Weights of a small GPT-style language model, trained from scratch on English Wikipedia: normalized queries and keys.
Each number is 128 + 32 x the weight over its row's rms, rounded and kept within 0 to 255. Layers, rows and columns count from 0. Numbers have three digits each. The size before them is the row's rms in percent of the matrix's.

# k: layer 5 attention key, 128x320, rms 0.106, rows 42-63, columns 160-319
# q: layer 5 attention query, 128x320, rms 0.107, rows 43-63, columns 160-319
# v: layer 5 attention value, 128x320, rms 0.0987, rows 0-20, columns 160-319
# o: layer 5 attention output (transposed), 128x320, rms 0.0971, rows 0-20, columns 160-319
k42 088:157194113151095170134185087161121106206138143144142087169172192159103094135120142112074104137156108130127135112158186092143133172120220091110182148092130161071138106186163145160100067138108163137146128154122138109152115169060089148118138132099134161152169128110140158154126152108157129156142056110145209142121151102132123139181153119104112078165073134143105093104094118098160103067157124185082144167127136118175132125124129176147091109181178097127085093143116073129095118118105149
q43 087:173137138110103177157113109126030066111099169160141168158115081113140104119122130147187130101134079208120128095121143128149136106120119131131065107139145119105161115133141153144123149108146092130119125170161102133063163176135105135110138135142099175151149161110138173107144115144129117125132131143111167090077134174130072161092134154121085156111118131094098136147097081119172067131173090199176151156128141152138096151051175053122121162087123099085082135016189130102123161202123175
k43 110:138109149165143110161112112087216089091116148123107151138131122122097124179081149133146080142059139079149120153126064152118160150150124115141153190112173168131156133140114151132136170100129160096126139096124139182129098124106146161180163148101133077093128092124118209140086158160097135118078134133095115109091134101155143114159131117132179079059070170142130178125154138125119142125088195153121109125118142110102122170182085152158069045181143120107158126150070159149156140110101030
q44 094:123095143084144130090103081093087078122072179168134151104104147157156093005145110152153166103180085158072131127207127140127127136174126114137121119124126098145141065084106155147145138132188122115136125174181139173139179129120102119133168128076134134174173163080105168069175153158086159120055136162147199115079142120143062144130114127114114135158144078103081122156119156132145115159143110143176135164146118165066041076055196098098149158128050157116125160114152179164110151128116158
k44 091:128150088174120123146138152122156089072096113096115121153120148127051058175096149151161087136047118101155156136140091133114180167152130066156103179146200155132158116135123172131141157100123151104158163118148145177136112124138139130133129180074133107112149077110136205137097111162128150143056134130114109110106117089173090145162114136079168067074060140134098129136171119125092151117136182137099113099097099145135117215109120143171061041158149122153153132162104154158135146152105094
q45 096:097083167163173169085086138080098037106078115110185175139137135123072056035135104103144136154083069134113149108130028100183145124151105119157103140120125124079136094116164167117146109140162145136134168143167091133090164170071099130203153191092127134101146078113133207142181167150114201070057155167092117113078127129103069189085138099103121081147107095108103117109082151101131092126137122126066118178117152103115090108038165104100115146135075170137110106103118132125133149154142153
k45 078:129168070118113140162099133121132089119136129111126121094130111097100079168123195130166072149045125094134169146117092123115161171094120082139091193167213173147151096143124159133168162109168128119164130152178155134144093170142094119110155149100170119159115057096144137162088134113099136106095078147136101110117129086159077147162107173102158066093074121148158173063137117100121148113144195115140115099096121158148122161111125155174074061186131101156162118110101133158086082129130100
q46 103:077166173089096087093130116126174178153132181112136133068083145036165142110127132154124123081166119172104069145140219143072074103116168124131166111124112140151141130131087107185126185143092163145136110122120097136097140139161112170097155186098183122140140142160151113105189123123136098132120122105129093146098135092157159161178175154162114165136135070124116110137091130171159087072119128127122064133147105069177184105155085125070120061124140090109131143152168104091079069104146154
k46 121:117136132133119069095174153111167144126131117149166148118140133115114190133149058148126134149100130142133109105130123151130137071150141181156120107129108039136090188114151111076095071119100147076100175178151099149101159121121152151158107125154169149117137114116153114137168095159132128201105132117128104118184177154150154109113122128096114140132155149180126089186155104111129158183125059104164131139108074138112112156096118156109131200079117145150026155162137140112188128145070119
q47 100:092137140121123140133107103183109173214163179046112099095122175121138151198123189100109118083126211115104099143170138084100115106114131145197166157105175130163193147154147080123137074165011138110144070089137116086164086127110167173124142113122195093149108120141060090154078165185152137060102094139106111168157141136137124130213121161168131141152133172082150119090113143153132137083123123090082102148143147065115126170243096095138127135186125142143159079122150121158190150114130102
k47 089:125106193113134121060116119098182096050086155139166176122092185103101130044114102170116175142165118183178120132129181111077048106139111184090104122120111012104131154090096112128159163131151084114120138126139132143160143161164147184173127161104185108165099123094148155091185138096094130139111146125149160141142095112166152117132105106119089163222164093114073114159116151168117118142109077128137090118116080093149144144092127098149125154084135121131070101114184125096145167133187140
q48 087:107116146120169126123126176194245126123136098183071120143116143137062141129156106113112155137053121052145075119127016126109168101160111120109137112117122098135117169198149116107141153079135099148127089105125145099133138137084138098209133125135129118118114114122110172167143208106104169136092140100105111127159172096087096131076194093135124114152168168152140067142126159128103130133099131086109145196095124169104157135087110124105126096136079083177109124201158175157120131139140121
k48 113:140117116092115102081128144137153123105152143178143100128123096095158216145145140141158176127139136132103186120126166144152103085110103141139123062151121108090097152135118099123100106107153108104099117109098119082129154166110113076113075117200105129126128173168152083173158102068162136121165131095138082125196159149045111149043102148147131156148150066137109122074077102166141148116151156120149120101137121166112130123127120091145195181070153146135097119076133164087128118131110126
q49 110:152136137158111087166171141188200186163189133139115119088150129130136189224119127088119114098085177175147155112118126074141119115093126140153130096163112169131093176188125102132111134097094115112088105131058118098119116103143142111076076108187160154133102140142155091166080134067146063140189115133118061121190155174139175094136142135118134114086116140141174162113113058160100145096089126111126123107122138122146186124172102169132171145082217093093101095144141116105129122145087086
k49 094:120112131120132134057138155140085133104125161155142180130135118092167190088164090134084142092218131149106116116159180127114111094160135196102135081094070075107067115105134080105119072152123109119067135150109127109160178116128134102148107085168119164126120139149134082099198120126167123152154113127110171153162167168113138147124120108112091160152157097097135057176096136145155146140118090118129133180146116133147141084107187119087187223072107153089080131143203117094138136106080163
q50 098:160138145136154121138165178177219104135138085153066079175117127209130134119093112081134145177090116109145151125152078127161121111105133127167181132140113143130107125180084110178148137151166141103103138120094093156151157137099105098149114158138199124119118081175137140182111174149177112111106134120108082138129150111121153125127149138102120138174148179137150156168135078091170125121080155107182052108088132170122142150102135141187167113126152080168128099087114089133180066162073082
k50 150:104099170085119107078133188146134141124143120163142120123111135141176162125174057123107142105132130126088120109083143134109122078120113145123118075174076073080090154095104085109095145130147070109090129113140132124142213153122163103156073124170167147092117149123168075139173105126174140183136149112119081132157164173101120119089106125157119180132177099128112087125111116132123130106146108105161134167101143173145119152066166105103187188056116168141108136120165161107156118120108118
q51 093:101076146117144139088165171085151146144163072167110146106071091132079126067144112132150150110154124066117099103143097078124097141163072132025057112106079145152083115107128136125111122090147079131147088164097102183107128135143119115143118139139141156098123098112169151135142130095103140132128135109140129156120174081134149141057133073093104117097115042164135073089093157132086111115091105118095122175122163151124145090034131129080134173049101156185154127198133134119144118105132164
k51 090:168158061141123142165103118093085120080138176117139130145123131071115198184136124119177105146093112149116126101130163124138028108155183188104136116128193104141132156168157086138145048106116139053187122124095121103133080190120124127110104088134113150133161116150085123165167093102075097150109111085127050121153115142093107156115141198106107119110099102050115126073107137132130065143203123102120123098117124113127111181142133150137158163141093133059096050092138141106112104176097117
q52 095:126082186114126131131115148112152121089178119092104224120116160079169105106139097066193144081088109061113119174066064111118152105142080147081139100110132134182118126088130153145083172157161145123089107100093108121122117111135119119122107133133233106101131087126151205090109131111169110165111129153131126158098103123174131175220153108124115156142081107116135120085113105125117138118075162052069111118105174136193185086137094175080136114121055107070160091167171196077128170185143077
k52 092:133095129087163082130167122105182147158111091101127125122117116128120152163117085157128130207137147178141102154073106090147136152158157135155093120122180129126130177119125129097090157093198087093127144131133108064128170115124105143117102154182125161061108065157127114147115098114182087137115133135076068130160157170068127076149123104140132153089147084126180116108093140143111113193107097063138111152144085130141108139144166100075174173066118135125077109167145116152138104114043095
q53 096:173205169103145163119099216176153142099142152109112145168146146147064133120067129134077171140127101091082129170154078144131117128140165141098151119106122114151124177175096117122189092087151155130176074150083135147197115091116150128166116127161130143099123069159139149119067110156146153135108166151126158100164144114108108202165153119125150140116094132116049088187123145134135133172141121126155103090072143104135136096179154194146094120154117145146113100138114150171126094060155111
k53 093:144043121114167124064153143138139109133125073163161150096136176116137173079134042157108118141189131109171138114115129108122065147142042141135073111088104124079093165099097119112113160134146122093085086090156131125140146139086138131158068075155138100116141128154171081149185113142055173135176133102106113096145142150056131108166102180130098153181162088156094062050132178145122116087133121102124102129128119190119114179116125095118120139134068156127102104078095161110178153087113069
q54 097:143114132164124120165098130149041133132147138097071111123164144156159122164101171141089133105116181183149156104159139164130162085128153138182142128104167160142171182159129101041164097154102107135131119123142169124182143087058142156133154130118163102209165110088117126151105163168102159146129119162102171128155091137123118154174068125105144153120102150078114110205126147137126155202137116137123118148116182080107062105246133131142112172138084109121102171153119101126126143081065113
k54 096:183100159115148131167148120112191095140143106151075136114135150144164090155125184162114142140067122129145142155119089072119134228103066078142103198100168215113171109160127145181144189076107095134110102062109113132109133110125143109103169123125083114125090145175147164119082121135120123110134160144124086116070140118167151157157130089162108112096114133122126105045142167113108160080148227144109125098110168116132162148134133146157094100199167076132191137129049158180155169109172065
q55 096:115189101142153198116074075090048138070107154120211135114173148117150111129144105134097102142152128153114139165150131160124101158158090134155161103130149059107174096073169160070134147162095190127125175096131162093089153103148139135132133146151033148096123193132114147136158100072099167148147151156142134088114116124174125140128131127136121085127155098144093141110121183122125115118175137120059187132173127125163108151116122078136108138165073150086120100131128111115105123140206157
k55 123:129144115157139142148130089143178085157111087125112115144125127137095109137072187134120118136107128096123152133146097103131137197094132096114151181104193172128152136186152136146152122101135154172166124124151078131110075126127104142100171123063073080109122090152094206126062129114116122107137124138129158111113091070134106118175181115144139089090114130166125181126148148095112130115094213150116141114188164109127180111125108140157072045192202080140205140140130146171113131101151105
q56 096:106144139156115171128092114157107074149127146125101142185135174118170151128165076121152111106062118136190178135142108114169174129096135116098129065106142101155138140129153173051119111103147159093053123157144177080125107126077103066146172126108180128123132050126078132105126120161112137081123106189109141118125137155152095091133087153108108097104111143055159167171131111094147114150213115095146183185069133117140182104152107193137162179137113123137134079092149156136162128190102082
k56 095:138156125121104131095158168144167106120141122075095121170102089108168110134160106111076140086150143090093174134172119116127129095110141078064150200115154165127186048147108107159128160116164137154087150114104105121172162169131116072106099153139080147151150093126148118098116095137110099064185153155159101143095097135114060182125144122134186131116133120204120170122071148127130139163111217180174112155097180123134131128137125078139127130115165091150180137179150136174060136095111106
q57 090:191178173085121145111110087089076100103110148159189122119124129147108126105112150152160132135176134184092101106180183193106076194154171158128144107154134154132169118125130111119149138136164132116124160194109120156115156165180143132125139143140058107145152152156181133134178111104131090130134154143114141110113148138153133174205137156158130122110060047136110106131091155150088126117198091127129180104121146046132103082149121127095092158118081177099105162132133071114129117083132162
k57 137:171153117175103165151131082128120110120127139093115110140129144139063115139086165137131106134083142136146151144107136100140135169124143080083149200158156155169143118169142113133144132095088179107182089110106103163144063132127140165077185123094141102146113108165127165128097128154086137108155126111112139127110054103138127129168132122092145084073091146122126152080146144150114141101132156157105137095101117129131142090182066199169065081199143086127137112138088124173126154096089087
q58 091:117133130140091113128210195142167140156149121116040095107119136131116112118069086169142118110110156160118133139084172090213101104099133145114120139176163160116130089136063088152106147125104092108151099109075077119069183126130105110065067126171169200089128129180118138079068130120122125081165154119127105141099113120145186107107128121104132176156120189115149129115112121126165134112103226172179121145077135189163110145065096122104126107102158061163152123131138082118116094155166123
k58 128:119114155108140078111138185138125132145108156120155133110102150145167194090191081115130140124146153116127152119141154178119107122153127196149165081104075045131084143098111107095114124174130086113123173139158099150122161180092149124178095133141115134105137127127107083137142108189182127160148112106107149153157147176089125129086106124194125158127183112142137080178147146078181095127099094089160140153140143131116105191053173115131182184086116186126101153144116166087163119158104153
q59 095:132067127104116096159079161122167067121142134093097150112074143088137164088172173146148099046108104134096102096121138120154130104118097135085120119090172108134169192084156119161134137061156112151170162101131133103124167188054098151142168096124188091153124119115112084120128187166083169131126084148150167180130155086062126075091124101171155163130120101135104139119144161170122126129118193134154086204109066125134096119110093132117141087128122082156127147158184175102097141110175140
k59 103:122076114137120051094120107145129163100200111128168156065156119076144141167125153151147169112102100138132184150185158156121098076084138190099109119153141168155136128115134146092191102063167137104166156150159117171082115125060088074108129165138126119178121107064126147090192150081149140122138071113207125138135167103106125118126151156116167107053139151179133154134110077107129100145134098135168102116126127158075120135131102115113163156094166152124133158095114150106125148166110122
q60 095:176187124152093121108146105110032142106102144126179094153137085191170099148162132056108143142182121118145141126138119142112184157127111138159162125093115143106115053178108177101141095186098130172106141147133136099173135142090126117152165126124039156129118122052144101085084109123148095127125132125148197141117130129096088132087144173112123120134172066126132160205152071151147107136135113133129119113159115173093143132103197134167129189103155158090167091131121070162095152104087087
k60 098:150128162130115122144139140132191086158114079120084104148150167110114105158055150090090085182073109117084095148078083105146148186083070076087124143083174143131111109166128136131102146103126125140151150109110167153086095139182115110148131139084081129116107100156117141151069199141124136134080155113146110123097105092115167110136117113157141074073117164134119116090166142132091142103113209148157135130145159111144164156105038164140096099145154122112144095191074134160126130124177099
q61 099:103074084166131138099132141116121133124175107122089140117104127141155119098122182061131181050167156064164158123109079134121122095093135158039190105096114096111100126100112163117143056121090127143136126119111130146209140095096141115159125136167249134162126066146091143160162153111120160190162097114186175164126145140126135128106132117125080123152178102121146121222185055124143104133051079101093066144134131172107130129124157186080137156111086147144148100148116168122130171093064121
k61 100:159098139127153140201084127092120153140180145155110133105120169089099137172170094117161136149100097154111134137121098161095086157148121128161106086180203104123122135146174206098151112155162135145211143145108179115081096099154103111107116111144083081129079109087094149118098086134154106162088144116135111118099108118116137110135119145113095153117102152092110105043100176155117120157151140112086111124139172095168111190066089061107135168120055113072137108156143144156109125191147094
q62 097:175204141142146132078123127165100121116160142165175105092135081160159131106156082139100109220181134118108186111158038176101146159167124162122078153099086148110122081153106134154159070132141126131063135151126155137183153124091099115206113143108042136104122165172144115113210121114117150096092117165072159096135146164138072144096120106137099087173150100094156163155086142090173130163156137125143138092119128167101127122159193103168123145148103151148111092088093128141089084070150087
k62 101:101139112131112136143137156153119087122154072157149077151109134133068106138093157148099104091077088122056133161084093177100160188107130084094141071152162117109148138168122128111112153125153141136155094140087113110127178073150144047109120132129083126126118106137152084087050093150145142087146120148112132080115116113122086154144158141139142112091112103133103146118140195185076124131218199137091155154149137120162093124144103121150127114178152148143160125155223112104107137068139119
q63 100:133095115135074131160109149157107140100159161104079198183156146135148098126072077074071142109111150080144121171102126105121143054104179171108157112126147092126125156118095121103124070101112144121181119151143130092210140133092133147108101133112225148135103088129137156143140144193124090180092104161126200181135129183163125120151082107094106150177135127043125125202154081112173129112116130141137076172112126156154181130132164181097132132164129077168151160128116112158143172118105137
k63 098:154080127125185100194134150104174159154149089173129087100130175149123105144168131195150128170139151143109088102164086128101137177121076113119098095161195156119135134156134201128111149127164088183134112105150139136051120087112123122169104131125105104109070133086106209095125115101112172116113115187127097107106141113121097097191136083161132134136112149169121150089087180147120129172080152150111099133108150120124080126129096127143088088142056092102145117125079188174152121144179074
v0 107:121127091084064174146104158139112143125126191168122127096103069183107135133092143131167183034078181049153155176163169188139167140146109120095177132136164102118163120143156187120126082140119123138105121145106122085131090133166167095123185109080114145165127154157154118155107064114131088184129130123107118133130147146106136157148123048099126129086167116131125176122161150095178156172163117140151110084065115054132048179087120105217154157147078169126098112111099169135121131140149119
o0 111:122152146000187132151109109134103081117107109057174096189155167116130170150142119112054161113145101172156147164105145080102123147158144165126178096167090064121126151084094097139154149016170176140102106080132129136163073131156130118121159153129134124115141129104121116152161139126145076158145113151111101173147133124117148072158139113074106158109175080148161131116064110115110149086132192157121108104125205145079124109127037126149168132114121134114153111142122064137116126208077130
v1 105:136182152185120133088127143183130091075117154112161101079143123116177136134066111100163160093083158091164166133163099206110118112088127153166128131153113145151133103126117106170120188149104157122132135057117132122182105105181184078152169131168096108160157167164188151146161095091119166255131159163117153141127147056125130133143105133134146077130144169145087149142163064124109135080143152110135071109106103152145104185100106139122156093122124139094137124057152130105156119168143094
o1 099:113053104100161141162118124122120113159081144152092118172116114100147067131135101127082138054111112214130172114090100151193154110127143175168111143140150106139129145120144150127128068151173126174148167127160141084132128147080128088065132170126170079149116183123167121112160131124171131168124154170132098113109122167173182072140150116132127088131053146070145134133066156136122140078143193159160104156087223164143117118131115072126146120133107122147182081118203101072100164122152164
v2 097:162140096140114141121129168134129120157083111131165165104161122134172130119142131124041102143117088136058126084137141110167116177108069126115116138136107135196115105108127018131159254068125168070147182114149087172141172142152094131148123127137112157059082088108177138093116213115084119121159156142153120159132176130103112153136156152132107158121114071084103140101172168101161089104144147126082184144100156142179129070085116149130111105122149111172161100112153094142122147138115122
o2 100:125131137136040183117100144116138193119160185183110150107117137149063107168120104142173146150198110085090156168114163136112160110098147107157133127111169114105092085160084116123134108187110150148161077148140163125128113096145097108106070121131097101114116161142147117093128123187131127112117134136169139144065104123143101163133068129130085173141113155105122136125146060235146127136172067129177166148160078110129155115179122209087109134099161091115152114087110115126114122156132127
v3 087:170112113102159151138113146120092157124118084159069130132117165160069098091164134069124150117084081171087111087152164085146172144153162114144176120148160116171157101111190140110140178113119151133153134189087143170145177068100105090064128137110167181130146141142080158042143094144174089129110173092119132161132146184147082138118172114050117134126156109117124111212166128133147130193101120097110129154086159100107109176026087109107150150108098090169129168195154100174099133154144182
o3 090:123154155097160172158124114105035126086138155116183111132121141072152141137106126157000119132217159084157125150141186133080050144105121108157139113165142153142150129100095098102158139102127114088129099088122153142126141094115162121125139134106070138146144187108134115114104121109115126096136073174111191101102175120139144133155102108126119145170156094161138124131074135143142114136135163144139146134152083128117147114143120171120118142107097148113097142114104143154125124127126113
v4 086:171124142080190112083101090101128115085125125123145142116129133082104124103096124148137089173088157179122112141160141125092169090191136120105061125119131121111151157093137093096139159114065139206178128163141137140095146084056068112148114161132085096111086104093099142114119140194123170065116134119135140126153135175126156097114195175165108180129120097134133076125144131155173065098145130106099206175111157118086133133116106116089087124091097138166106101182083097124107165157126158
o4 083:209164122174137076126132158125079157148136123179206120107162083087146161126100117118070123157157101061168072179174125151105099187134080128099106086158102203137103128143151094134168159154140145082153127163106103133160087084095093126174114141120043104125093121139122116125139151114158112095164095132123159124164125121097108152107123128135130109144127113176078169095133135145116161167129091143148159101176073096161165128143156129129063141180159156131089158133076180178153106076173122
v5 085:154180142179161168146152098163163146074119139132117082145092150095137126130148138117144176080141147163161137176086165098085087110165158143204204131105158139097109165184146108146135103149116133098149156146166108114145129108100183111086103147158118132155141112114147106130140086138114143152159170108165120160109101009209068153158086137125183045137157090127146146138123134172096122085174175110101130101147128112157118171193139108151161113137139124122172141146130145098115123121136154
o5 084:120041154156100096148173110171177089143144134082093132117128165147158147089094099149147112115138122187116181127092101152186120122096127113145087132079138158107148125137141144151165151135130125141154151107109187139097103157126064105126149159088167079167161154160160102109127144121111130132126115115165111154116168097148172134113098125105109126128046123088152173130121156180133121072098105146137088147109160124114130190129108167135224163123127149132139094119141186091135111078088136
v6 104:095132138104079184103110152162111093150120191143131099134116090084132137122147119132179093136144089160152093113120155116094124102063155114120146119139108099145148146126139145171093061113132137109133084103142121074101057143140179139140107128117100149206132139131111124151091127177085156167161045097090126074079112165093076156160115128103143140152070139132174134182102127155116103128158105157176157132165079129141140159157120183172070152164123104101104179149135139159135182113161120
o6 100:118145116105177120117138073139078088141149153107160118139131117181140150085072163135145159088102146095167115094181109142084124150096170140132226119170141104179174116098140119117112147101094067128082129128144101073097176174128139151120142087126190140091116103140087147187135120089167095172105142103092081164130134168153073144142207142136155178214187171171144151151156100122117192130115132152094102137137143102154121162154133092091097114122105117121064095118204147123150127150108140
v7 090:141109096104137214169108101151110152146144137144097054171086156095082120104152082126101103079112124070071108128157113188152157099143182100179132110133118058096148140155143174136137099103142102159118073113126174087073105103136172084146142188112104141163121153139163134162114128127166179138082122135149161143156158133123142165102173159155108099090137120160116095123140126117088101155099146152138184139152098082124130062072111145124090127162082158171119151158126111130180124103241171
o7 098:146174114147164099084161124151104090130113143092149174160157135136186185127094137185088140094186115129117102112128198065084084189124115141098127084125165111183139147089172090110160141070163101072136121100098123125141117151105103153127166099123119073131132079121101161103109131108101128137185114188111178079155152129082123132140136157145144158139158097102137086110129119139093154114128083148130124159146147091115151105144136046149110140169129108127177137168153133163166136154136141
v8 099:173113102118154162110116129092115166128105022138162155160131153078085126102172134144070125104150136053087141119099142087149153113101146125106143152110172166108169137151164080046169200121109139160157117180156134118130142081088068157094086127129131096146121086152155144107114143164130165036133152130203136156152154134110082153088132153163122183125082090153080117177230154152163102142137148131077116142104200074127123132123093110143138116116105162141125103175118160124116102116120185
o8 089:139124164142082114105133123107087176131131131140119131063103165105149184182069109122046083110180160145135109199171163125098130132115099112154095112147164157158136092095121131143169156130166175119122149097105157138125100110093149134151128143063038105151139184083116113102118133144112101140170130149172198101097155121124127126154082116125118116155142101136135088134092160169153170146103131112101161158149081091106154065182093234176144147139136130113150128161052112158138118101136125
v9 109:097123194119071119115144172137134108125127186157146075117115067132140129133111131125160078153120129182186156164123108161134126061141114119109136124114118083144101127113111198173071065130089127129106080113134128108101099126136171150184116138090135138191120159155119086113107120163148098212114139115092170076108085114075155126132097078094141099155085140143179171178106143134115155079110116138155132098161094178093137139194128157159099148151153127087092194115142124146136183103114100
o9 108:135111078103166116116139100117145061121141124126168128142117095133096073077119125117149185112064135097127109058078112152119170153148193146053225142112165079154142153157172095124089097138166115127129140146144094122110142147142112113110121130148192191133110097175061139193165109143134152104058072159095098148167124175124135112116194125115185158129154125150121123135153122151155129135116199145091112117104167167133108125126139051129128122109086109122117156150172114121158144140149146
v10 098:064162123065090132138140125139129122124124227129114146115119071089159137167066112151147107093143101163150080092102132126097098138140145148068118092132117145158105133072100129154139143110117142105097133131109128143143074087103113131123164054127115139189191139167134124160099099155094062183089069105083088108094131191103126094161148073143078178126066140147130140125144138119111116117127132196212063122167069122148151078158085151161114163155124119097091089111117129171154150156074088
o10 107:142146125062146125184106117091096117121167143090156113145107127147094107137110143091182196099069113084181136106185082161118164136123169125162183190079100094116128124168062126105063129114113100155116113121182071096123160185137196142119140133136134170100080136127094156176116128089211081120106132033082075166120112157165115145159170108111134169114171137118131173174132130082160152138146142142122110093148125095142143151152152194057076096070128128135103119104135132094102115133112114
v11 101:158178162109158149160131137133134160143108100127116128149101127155115123129163132112102126112060099143174165119125138100121085074110115125173126115114154202146102174111127141104087096080125098084168099125104125142142159156127134151101101202099172132169119162115071101143123091193146059059128096120138121064124095204160121155135099117095153145149049104119149206143092132148184176118163159122165114101154090141133135158170123089122073128101151109134075151154100118148098153166143136
o11 092:163163110147099169116157097145121107092188129129157126130132090128164108115084144113141097191138126071145120109082142156097182170120214109103192189121160107157119153162082126114087118158099113114116157119061118145089094123170129103059058198122108204113161139201093171157112155108146110123120120109168154165113156178143128150116147132101106125126129107228171158154116067100176129123127127118130168118097180143147186088167193168115105113114124112114108113143116120129154114159128123
v12 092:138163158062138190177120144105143167167132156112118201156118147119123132121135112117096123071118128105075140112131146134103083091110109107021159145107110145115113137062129132095184117146131142116145092160112147133118104084178131187126115103126172110117106112151156114123124177186108120084114130061157141106125148134137087148143137137157149224104018082108093143128205201075097162133151117137137109116097113092147172026074107126119109144117130119149133067168127100118121153057115190
o12 092:131137096121082077146136115144170078134173167117155113103131131152105156169084124170149127177159154064086113129127122132135161149094135117157094127178171088136158147150142073119125143091186099107175144082144090130080087144106168123159101135111066101042135126125131129136108115144112063072095180140135173109139180176097087156116123122120093108114187088121120161153122122177146193141085097129148164144119125076138150136176130184106087117121187116138189168140132123201175120115124096
v13 085:102156184068116121094134180114134124059095089117148182070135088116149107100129126149127089137065155084150147154146074108120130074121157107102119122094141122150101143068082161086107143145115111180134124084132127179165122111109094137130114152144132118146143129130086114077086072142091138081135098117107093122107122202132140122102125176153099179191092101147084124151105156083194101092169090090116119133116186109101117204135129080118089147087113168138093173133101134135075184151106104
o13 087:159180102074171114173096058052094140152116149153178094099148099073111099141132163134014148131129131121158099134118128170132143148127121098145155151202139152162103120201086107143123113143122133124130143164139095145147131120104138107100074167092083165149151154133134141179127132061167105174122106159128164121097156175135153131141154129145126100150126099202114165145091106123156130157117177114133178113102149135156166105159178138095117097118133143100113138125076099111135112092156141
v14 105:141117161129067122128135196156153130107140146060066133146084157082095126202112111099070112153122108131191117152071100132157126166111138106066163158110148097172150148143112142137098168159200121123138106075157093091095104144100095153062117112124120123155124104103048116147066131146180160131156093142077105178112137092156089140159100126142175137077106129135132159121081230163143148082123118151142172147105118124159125169171079168094146123152116139097150171185129131099131184072081088
o14 112:115124118150161133175128063092151051143137109180153136102177088114030105061153147144147161108052102152109109055153096171166134108132099106121147164099145072148112179118082101083136085107156112165085137170171166094053169154156179110095123126163143163158132139109148146127108117051112120102089078125146051076068149119129197150157154072056127119073138089147109142137124122161158140155104087116125095083118130131151161115159135138136196117072127152076116135129172095117159138078089156
v15 099:130126176080193124130137159107160136134100094110123136095085128157150126123129144099125093131066104117155134134124120159135145059127142116133086142172101170129141127085097222117130155109124122149110091080030124179095153165102147099092151200130151142141159144089070152096143119116143107110157163169157152189133151156150154136132059157126149144127068071184063156171117150127171159133074110182143091120088099113092125146182151096138069132109171124140111169157145130118074122186161116
o15 091:147119109161124134132165164090166107062123125163186114074124113094167053091110137118163125146156085121124083165110158133136114172154182111084148148147153133145060178136128132118113094102161170132111162185063107182120118089124130130127086114115103166122134157137160164109151098143172165128120088142153180071134118161111149165116133133140133145144191112136138122129174076133149069127117173156106161118135163198139204035116160116144131121166103110100179198185094128130158157145148143
v16 101:095115186113149161111101139133127164112122153146121070137079115154101141116110144067151120113165128143179130122109114135128089168151164143167207144194113157150099140115102105134126146131141110121124121152126147103089152083147155113119116175106128132130152136160095137134186126117154096142109071143123135036075139150199083148173179121125125117100150072141170169166066173130151159186157139150164091087119124096126063130072104093067107162090142104124101192137153128103147121124187117
o16 106:137143094083183212220151118145130102117148201123156121195160057092146111136128115124142136140148085098162126093169125184126148183124149142048156108139158075108163190077125108037130125112123084094151089076114103094122111159122149111100113118136201161106143121170159125124108111115159120078102115144077138169101157181141137142210156073097125122166122104198141140138041177140156112102156088089136147094073177110124120139151131064126144113134118140103132067118169191136173147154101067
v17 093:146105083123127169090152133120102137136156124161065109142081098097071124148141129178163110096173151134155124101098111079140167176113143076131162147122150121143083117161175106103062038072105097151151168185145124086117136126165152124138090159103084167139150183159134092116129092109125076084052082120130150071125104211144129134093179115150058128125129155163189096104147135120151160211124165078125138127179105089131072111113099129081110109115086153166105175110135154171107124088154112
o17 096:160183128100178090130134123113081142117112112053155137170129097113175191129113167141066131146101136119156086069166179106042079117127105182135183102111171065172168130064085118091133125154097072076114088076156090112133108153147181138128126121132158169169133068151038107154099169126108125128169090142102142188129121120128071075146131120139172126137131110190155118077102162086202118147150135106121158098151068121135119099081117072134105135113100129104095092105162142142156120158128129
v18 096:166128090154136202095112133128126153169149079126123134162110111167158129134136133101082172069169129099116152175106127126139105099078068064085111171102124199125106117152159116129114083112138098076141143173103109146132131112202166155137115073122124178115093104111153094092126125164132184018144138138172158137142133096132156137151102159153167123087132125144119099096189152142137152158132159131121143085123184120142121078153117157116134086141100103130172102184108109154095128083099124
o18 098:140105124191056076134177135081141147138124146085102173103082164116137143123126140169208121129168161147151156082105209119127110092139128089159107145064184079122144127091160125077161165182103092133155172109136160164083105089138149122152112108117156096170157115109111096137156107165091113095121167070141133142111120109136051046099118121111137098117151106102136081124123128184141114102112066126174149178153124141123116102158092165140141143109132130133157115136142113119156164095181144
v19 093:145125179144221122125114073097174106161118121122114149162150176184171137115157129146089120187111064187101098099111155128112108176117162141214112136196121149114160148162122099142152175098102116086137053076069106110110168167089157082130174140131123122052119108070109125147099157144138145054176184178108108171122121128127164146111142136076164138148134028167110129204164151167142147117120139180158060128157093125128176161200142119114074102126217070183132092127189081116125121167169103
o19 113:122081141165065147116153176141174155065127145174119146137126113158152120084109123105255126140110101111142159176114114115140138130114149095119113138055125138118092138118127152130100131131116149144100127148089130134103150103127080152124096122139125139103127145157149143085148118115136160126132116071179161111180104140133113147132164105133116135123135165132128156128185135152155110115136029149109110142144152162130152141106136203134139132132160098128141148148112166114112149144107130
v20 092:101133101233130090119163117188121137137151118140115081148147109134129155135091109129116135160195119127117161112126145160149132168118136131142137156114117147098113089176138128170147099101134152152105138190142081073085104087149207105164100117158093156127133113130208089152124183113076191144117122138109151147131107062131142122134155113125099051067211177137181090118113101157059085099110150168095128100185095128151155107133126170130131079168135138092153090094132113135166067077136132
o20 086:098049134177097135116142156150165137150114133102065144137126176183156165095153112116241127078103124165111146104139146085137120113151114134103100085094117087108139125077180125128134137133122136121133107089147136121111150169148143162151161091124220090138103081129090084125142135185096173099124135083130093174166078075134095084149134139114152121113128170058123105106160169147133115136135077137140085145135123108114064131119103121134154149128114115131141120118165143095126122157124136